python train.py --num_hidden_layers=9 --hidden_size=384 --num_attention_heads=9 --num_key_value_heads=1 --head_dim=64 --intermediate_size=1536 --vocab_size=21290 --hidden_act="tanh_gelu" --norm="layernorm" --norm_place="pre" --norm_eps=1e-05 --positions="rope" --rope_theta=88400.0 --rope_fraction=0.5 --qk_norm=false --attn_scale=0.125 --bias="none" --tie_word_embeddings=false --parallel_block=true --init="uniform" --init_std_qkv=0.0292 --init_std_o=0.0 --init_std_up=0.0292 --init_std_down=0.0 --optimizer="muon_variant" --learning_rate=0.00707 --beta1=0.9 --weight_decay=0.033 --lr_head=0.00432 --max_grad_norm=0.5 --warmup_steps=200 --schedule="wsd" --decay_fraction=0.751 --decay_shape="pow" --final_lr_fraction=0.0 --batch_tokens=[32768, 65536, 98304] --max_seq_len=2048 --doc_mask=false --train_tokens=401900000 --max_steps=6927 --dataset="wikipedia_en"
Each number is 128 + 32 x the weight over its row's rms, rounded and kept within 0 to 255. Layers, rows and columns count from 0. Numbers have three digits each. The size before them is the row's rms in percent of the matrix's.

# up: layer 4 MLP up, 1536x384, rms 0.0889, rows 6-37, columns 288-383
# down: layer 4 MLP down (transposed), 1536x384, rms 0.0237, rows 6-37, columns 288-383
up6 093:105138106092167117165138175163073126122117171065163125058201088121131101106177118091163104092177122120160093125091130142119098080105179130119188129150119135107182166169172143149148117142137117164135129103171118140101168080128176104186098142110089118124068150172149126110170091167146146067
down6 095:092133101110109154157199072123161166172106075126134126146148126145199152117079183119190104121087122089135179090069091113176097139147140140160108116100103159121098114129122104110095125187068124158157105126092121140140168092120182051122177109126164151135123089104129131067092115116143173107
up7 099:128115132136109138203141121113137153148157139190163160145198050165136121132109191113111146119128153120143132076139185163152156144142088201120122153132088170154117142096096157087085099139150120084162161090110117116135158116160184171122118166071141166138102119143105138161164121093141103149
down7 100:151181066135123130161104144151110123109087152099103159138144135126175113131108169112111136148137164093099087112068135129159076133195129154128088106087121161130081119124126122112114120107156142102080109186140179184094142121142121139089076135083073137090135184093148114169175167129092138215
up8 095:134109158118178176161104146164138157107178084090097094106111148155106135133119160078137133089151165159212106156085112142082150110154071072162175154154129133150183083134153169098131129181121228133116145120116157109107146108123180130074101132104154090127133108093126116118139127190098166073
down8 091:125121111161155099115132193122097153126151100065107183170181116141115134114130083142170197115107145172107127143147115171146127094103142165182117134162169118135176082119184105170143115137146087122162229069068104126160104157099128150117149127118131152116082141134153121129192151147155131115
up9 093:161179177125116080170112168167110116156106196198125174094136175110119094148126172166122100129159102187139128181107134074118123137102124146131164157167062097143103147185164127085138015107152112200132095115117108124083112146137081098109149110139153144153160123141158095112144108134132106108
down9 095:106137114098094138130149150154149072129107142136107146115135099145143113118145136128150135109116129161120102105103081083134110169136139091090070078167155170156102104138113114090115199126086118120137154087110186154179096164144145156138167130091145108078137115131110155071141081095184131141
up10 105:166097167050161111142081102131158111108068138079162211133097153123110180118159104109133201113086132198104092172139120106124128101119092152138114089136198137127145168135120144121131117147107140083095141086128103092076212111087146133145032137119124168168182102220155104155108147150130175126
down10 104:089096178118157109177100089064121119158169162187128218113159099162119180181121189158161126120141111146138152091119094143132161125154118111090149092095099227181119080151066151117165113142101159117145133097155138088142101109096106112144127159118098067136151125148108157084100093131172174154
up11 123:077161152141142166163126145175158055136118146123072091117148150111111164082158095146133092124129207104161187148133116111118140156108171118152170187130137115151179179095126090119181163150126096147209130177119174171153189142103174181120109108171097131142120159090088110098098184125098142081
down11 111:165130069064189111137117176105075127109109124158096091144117098147107157144143143157072105111138093136079129152097159127136094091087065171189052160129053122087165158124153173110114065173157079142174114189186128128073096146117132112129101123124152126179114094159155095120132125208096138153
up12 093:089136185052157193113075135116155131114086148129052123161112149102094130215138210142143137134150210174130108092128161147170060142140130190140096141085109130089163140087159053102072087096092150117146148109119177136095130085090116120162133169181078141127127159138148164127116124098139082101
down12 095:087122131143155125151199108127161173115169145157142137099110196132129117133106089086125133143101172140136149169104082150163081097165100147078083153144107095131142139117106107126173182178136147160100100186100121193093107097156151029116116041182109137144124117157188127120104151129099189154
up13 081:148089088123111138123124171125091132070114099076111073191151125156151120143120067141163160118129143192120180162103170099159134119117169070103110083043132141127068190091125093158124091152138131108094091191107127126115052158125055107140154169074125114148142149155101130113125172094143188136
down13 088:081131195183160149143069086103131121168174129173096101195065153089100094185166116140174137112121125103157111098097161139117124083136102116137110117109134144121153166125148127111176127133153155156128157146115131097086158164157161101102128099137148116116072106167162106107071172062152127136
up14 099:157133089054117124162115104145178101104104107181154075093161111151149186125141112087095067081108132086148141107120107154161119083101136177159125128123179111151113098134139162140115122056115135127140104095129080153075144083128142108171081155111122084054154094153094148143112169100143093123
down14 107:140104131103165215179082160082182147155183151152124114137170140127110108170141130135147150187065090135087056136132129095150076081177083105164133135130157145071135139111069185128165133136150138150113129182142173125196138106106104106109144145090137153156105120080173110136150137178113176096
up15 101:104130199092138136156144098103154096119111076128147149155143122102139168092207081103174122104170139091093110169088171140089127065112104102116158140058124058133144175088152135146092146145137116162137123113120094154098074190098134191078120091115107180193192103113111155125151110059168137120
down15 101:089119153102170083148121154153216116131189062163133091161162166159149116093156156198063110120133152094099188096082165133131080096134114131144097136127141129112161149136127125177161112138148064123128100134117169082118084160116067134127174152186146123128132145135162143107077081130121092119
up16 094:202141148073148129161142113071140136107138136142132150092139145051091117093157151149057061136131140121095154136147173134134190123135118173139115101180139140151168161158122178140147169123128148203086147157145151057131093127114206122057172095115069089150098115181062117153126113131151152149
down16 092:119136205139168154152113145120092116111123154103120154074112086140129127139091136154169086063073174119075112108101165120195138172175109119087097184086135073099133096119137145134116107171101165104075115188112120096148147109122130112139145114185129137145064084160129164137173165134084084162
up17 098:115147153133087136087136136078147102140129125100152129107135158112130156152110146144143132138152125163175083055177138188053092106099098078106078101113137105141100117133210138102127130114169143158174143099062097175100203147140142103037089161147148125152132100085118129126168064126117146106
down17 106:126129108113134081130125094077116136227124097087143112098161185109154146160126124128124143107118121166143146141118103107146093089140093149127161101091087128121142200137107152109112181058150157171174119109043128164062156152132126103102153141156088155117169091142146091120145175138128189173
up18 103:165126186122164077142114190178095082127140133090110135128092183163130109141110173074164140101138108135127069166106088074128071137072116167168133141101095149164163088113125152141152169130156059075136083127101129166157132125155114110139125147173144151088127145146095093122093110093123116088
down18 102:118165169093117124110134127113170112106104127134077147086176083126119154093122107200081140174166109148087167153131111117141150172124094191079127153181113156134154114169181149162146095122108127156106145094144127154170114168149117173143122147163157136149198177121162163112094171122133153164
up19 103:204141069138062157126132135126143116117110147098080012148117115150071152208161129141119152117143083143118093121099148128146108134172127076186124113083105121124084166160089204194065153150144146141139118146111157144170140068145143194142127173131068088077160114139119113177170091040120141121
down19 106:137127147134112140118116150169130118162111078095106136149144165114112150131172130099105081121120139149126121093190088103154104094115131129163161175165140101163104081077167172088122056132099159142126162075129098137098110180082143114080089083102130122128142141094082135196116136141089097106
up20 095:162072139078114174169175116135123105062123136102172091161153112123092192185170109086116154099112107158200163133105142190132133149136099130126081124111087122127057105164130118138074097106138109129121147111118093093140136183149192099096172095109081138106144167143113124145163156096170117166
down20 086:159133099196117141123143103126099166161101152139118175135113179120121106092172150086135175155131120137146058126114109118161135110124148176133125169152085125131183151107150070145143177101136160100186152164194081124139146148175060117091123139126128223097187147127166154163129121100120102159
up21 095:123074094137134167114172150098112076161154142125125124109111164132090116131093109145069151122164121124127084146103129132120076153137111181114125135185143123119108129106107116125071138153120163172112125154100176086168139138159153135068155121138044169083148169146057120125106207113153100115
down21 097:166111111174083189121122124165148085117162158155122175122039173105065098092133109181125130137098064142143159139153166131180100071145136146134125163113115086076037085106172126100139107130149109066098183121149170121063156143119193135150134078148100104132124124175069073162126128116106081176
up22 099:171146157173136131118123072085167145075085127036186117116168116107189154131085163118098149155184129088118138180115105121128124098147142170124120082141126161112133148168055085145109144120110132116098105125079166199162132119159154094109149134125075122178147142167118123149157151127173164122
down22 100:108096088174145149115176142134121126105107116127130140116171120129118093150142108111141104169053172146141144136104128105112146167124103188086088188108135120088109181095111167126096127040150126101101074063158140179138130079116163089113137066159106145138100155092145152100127112136185113103
up23 107:188107175075116095193154100131169137085125147063133142113056132135159101101179127060158128115123127126108155008143086122173160144081184151062047104145075141149135165116129103168091167099142150141072164115114117114137151115122103135135101175155186150153138136125101122141137093087156117205
down23 106:096165156116164141108128159063111186150106142159107138161079182119168071155093148167139157167113133106156122111184172098120112123118110148165127120071121140139109146080119162100141129096136095151127119173134151097140140230104123161126076145166133134135120073063110127128125110120123117092
up24 089:143100160098083088115095148078156148058087119161140179104122139030113118190171120117126139128147140135101046162182076168162151134084209104145048117138102172111194156134108186110093106071056129106130151127104124173106164153137136156153127111114164139115106106082121110120132127098168131180
down24 098:172149095141129095112139104143100107134130153090127091137137156168158141065068135097144121128101136156141179129148161094213087152107102132125150123095148097041146124144103156170143157164162096107108146160115171154161133114125113131130108168132060125113157110178062123176095142148112133136
up25 100:164127123074136144137133103118129087159145057104167117087196162119123130149175065131150148132093117113111146127150077132180133127108054139099156117107101206077158100178168135104076151085137166091111117161128160123090131144071062101126102170161108113174144190145158126129141151180109097110
down25 114:181167115163204152109056140083145113142097120136120092170157098124153123159156178144111067191160130084072183148166108115135109037185168126111119096075141088065163189088114093145144106074126099181164135079132091139148191096108100079110163142137217105179143105172155090149140050095059155128
up26 102:153154191129127090117148099157193087103199164111120161181168061087091085121165092104146102066111167147100144139095153116100167166124189098143186104174105155142171174123081110096166156145138132090132183181152139128135204125121161190131168135082125101159178174144123137172161094062170155113
down26 101:082050147128178138102109126142099100116094138184102124079124077120124079123121145119089131089130113108140127135079146139083095107154109116115158131145161144172120097134237108119093102142127114134122162115144111110141144060129154137119083153108173105106125120106162113162135186121162076053
up27 107:089106081175102111085149104145092166153163147147148131057081155128153148187150167128110126104107151128115150072094107163123146159117074153152161157132099086162129212142139149109117110133157094120088131110106170142144088107097190157107094153134152126061148091130093111138167095143119083117
down27 106:101112104156171155085079099153145181128126114076148111119081128115141137128110069088115153111072099154104147090160156178130130082111155080124135092064186118174107089146140106070112072120154143119080149128123174124149114153130152170155113114131071143120069145140103097166115083137100110095
up28 098:189182113135109112110108110128131169083107154154061113098124130150172131135177192145172179096205066107158085133147062119060152114109122132160023164162173144082138129150138128146124109155122105135140096085074096103151100133077131186125109145061182181151103132124143130114099110155092145135
down28 093:130141062097158074168130160151107146118180128128148146164111136115096128103103167104081134103048161154141158136147121140187106134135111093115196122135093157149108160145113137141145128121144177112053149189120140169132132126120130083108166113157113097082095159135121085111209080092120099103
up29 099:139048122133139158070144073188061071152117149150184145126148173099134109029158153144121125137126152147129092102087145174075127119117098192172176137116142117122092123139090105155099135134172103136080128135077148069160079104096139170110205130145122159120125107135125120127157138098121114086
down29 103:192092193129149083079107169125110076111090151160166126100197177101170147116071086124151126143070151173151184182174098063128103125095117070182169104098111115110134120121056128128113117115109102091145109139081076119076152063097156144180098094093147114065117139172075125171161152129151110208
up30 098:052161059103148165151114145113055166159117173197130092141143182121147171165120165110124154079154152151159121064115103170075080156102113126190126097105142166130094160169069175174137119077105125072118120120127134120097140089141163113082109133140169150108132120168186117123189101138091126139
down30 096:196119124126128032102144103184183127141129069087153166127111140124172142172174131159077066158164153099114133133151185104174085069081110175211110136097151059087126133175145124137129145162118109132172114158126102107154128136157159102129162102132115117156181154201145222188142142130091074128
up31 099:113174099138139173120145087155100156086179114143099129127120118154115176128118112065139097168211052175125093141080109156148094126098179143108117144185165103147175080122117096088139140097202147137133172119174110091096154134117149210167100119178169192111139175128117128096143123144158149124
down31 104:129135133108140116093206116079154166139104099148143159116143148156080132125100170096128175170124161150123142162149117177171164094149162176127092193135091098155081117127155150105158077157140077179136165115110143081185106087162094107102079153123174133121126142165119155132199087133117131163
up32 094:130144105102116143121129125188083114068147119103106129132102112140131124097119112109169128127166102189143095118162111136135160113135029132110071180160114112133184159073146040109172142134130139100149142137099118086160145069180037087123178158121103161126119168147092058129082134163101127131
down32 098:089141103073175113111090122169120113125104086188080174177115132150163122220167140158135116094180154119123125118122126154116135069102062111063167136127122099144112132125100099126160138131119212150177124127109153133055172107143108075173138127140095120153125144089122074130093110114126121190
up33 102:169190138135135135101116093129126175151151157126168093129131160104155128058117092181170132152155165135127120180155085102100152168117088126081109180128149159113152119124143136150117107130186099068150115146124080134131123098106090076058132210082121044094138142140124052083095174101147189093
down33 090:101102101060155123117165186123083152037071139127168140145174127090116123147167083103146187132098115160100132127114180133161107142106093112158187131143120177095119119119097121073095118065080111167119140120152159131049153116157143143125132084100116134093153104138132173130180122121110083138
up34 122:150155094130101170115105149151171110108086159091077056142124149151091086047167126052101140161083114140139074104117134136149114162052111140056188179184107119150098115108077087057139122185084174093036125143072059166157137051109164162087131144098165093090146120042157119157153162139124117129
down34 114:136172129145061137095067146168178151129097083094125132089168152041055115089126129107153150131094116096080101134094131162128129164149181104136133145078132174183133111187173133115112129154138146101141105147113178117125136100091164195085141142108133158089053112101109124115118106135171167172
up35 095:150110096107107092157134149088107160108157131147135110104130111174158102136154134109123160098123084129115191107146136149144137082199100102080144139109111102120102130140161170149111118129219122129160130098094104124202138110082091183130106129163150122156122078103061137144112120129148151113
down35 093:138132136117176073089085167098168034109120098144144221090123105110155128098108109140074164150119154145168113124119103155140097108103125119072119177109095128153086094120169145110126138137075091037167122127099119154089122141162123071064095110120130130095117129146113122104158121187147135167
up36 096:185130179143124154167137120102095140130074111153148101123100083160093068144162091137087155156144133118130073101186170134101135129173093110165113112134128130113114084100081127169108193160121155118180129157129100142138113147124105125131172145140141119075087127067181208109136130111140167073
down36 094:151161096197127170154143108135120109111185138130157105151130128127127141125106156137117213157114100103168186169082128116120129112159138201082071165166094110087143220145180166114120131131133146143146153154135139151101124106108134156108115120110113151108172145176128162077209119066097141091
up37 114:147093108101133076152139071078147155159135156159103176116081161105167178147064123151142143074088144123132171117141072127078142148119110148126095124118149090165128155168060105137107138127123045114116061087163075065070121132141090090170135169145126137163153169168174106111107141107135128129
down37 100:079097137161121108085157171143172144125126102093144168085143090163073033138196092088111137184104113162143067181113098131178116087137175170132147123077143175089153148120168164156145139183106187094187104128182148214150130104126182096072151124140147168084152147166157128111080157091156114162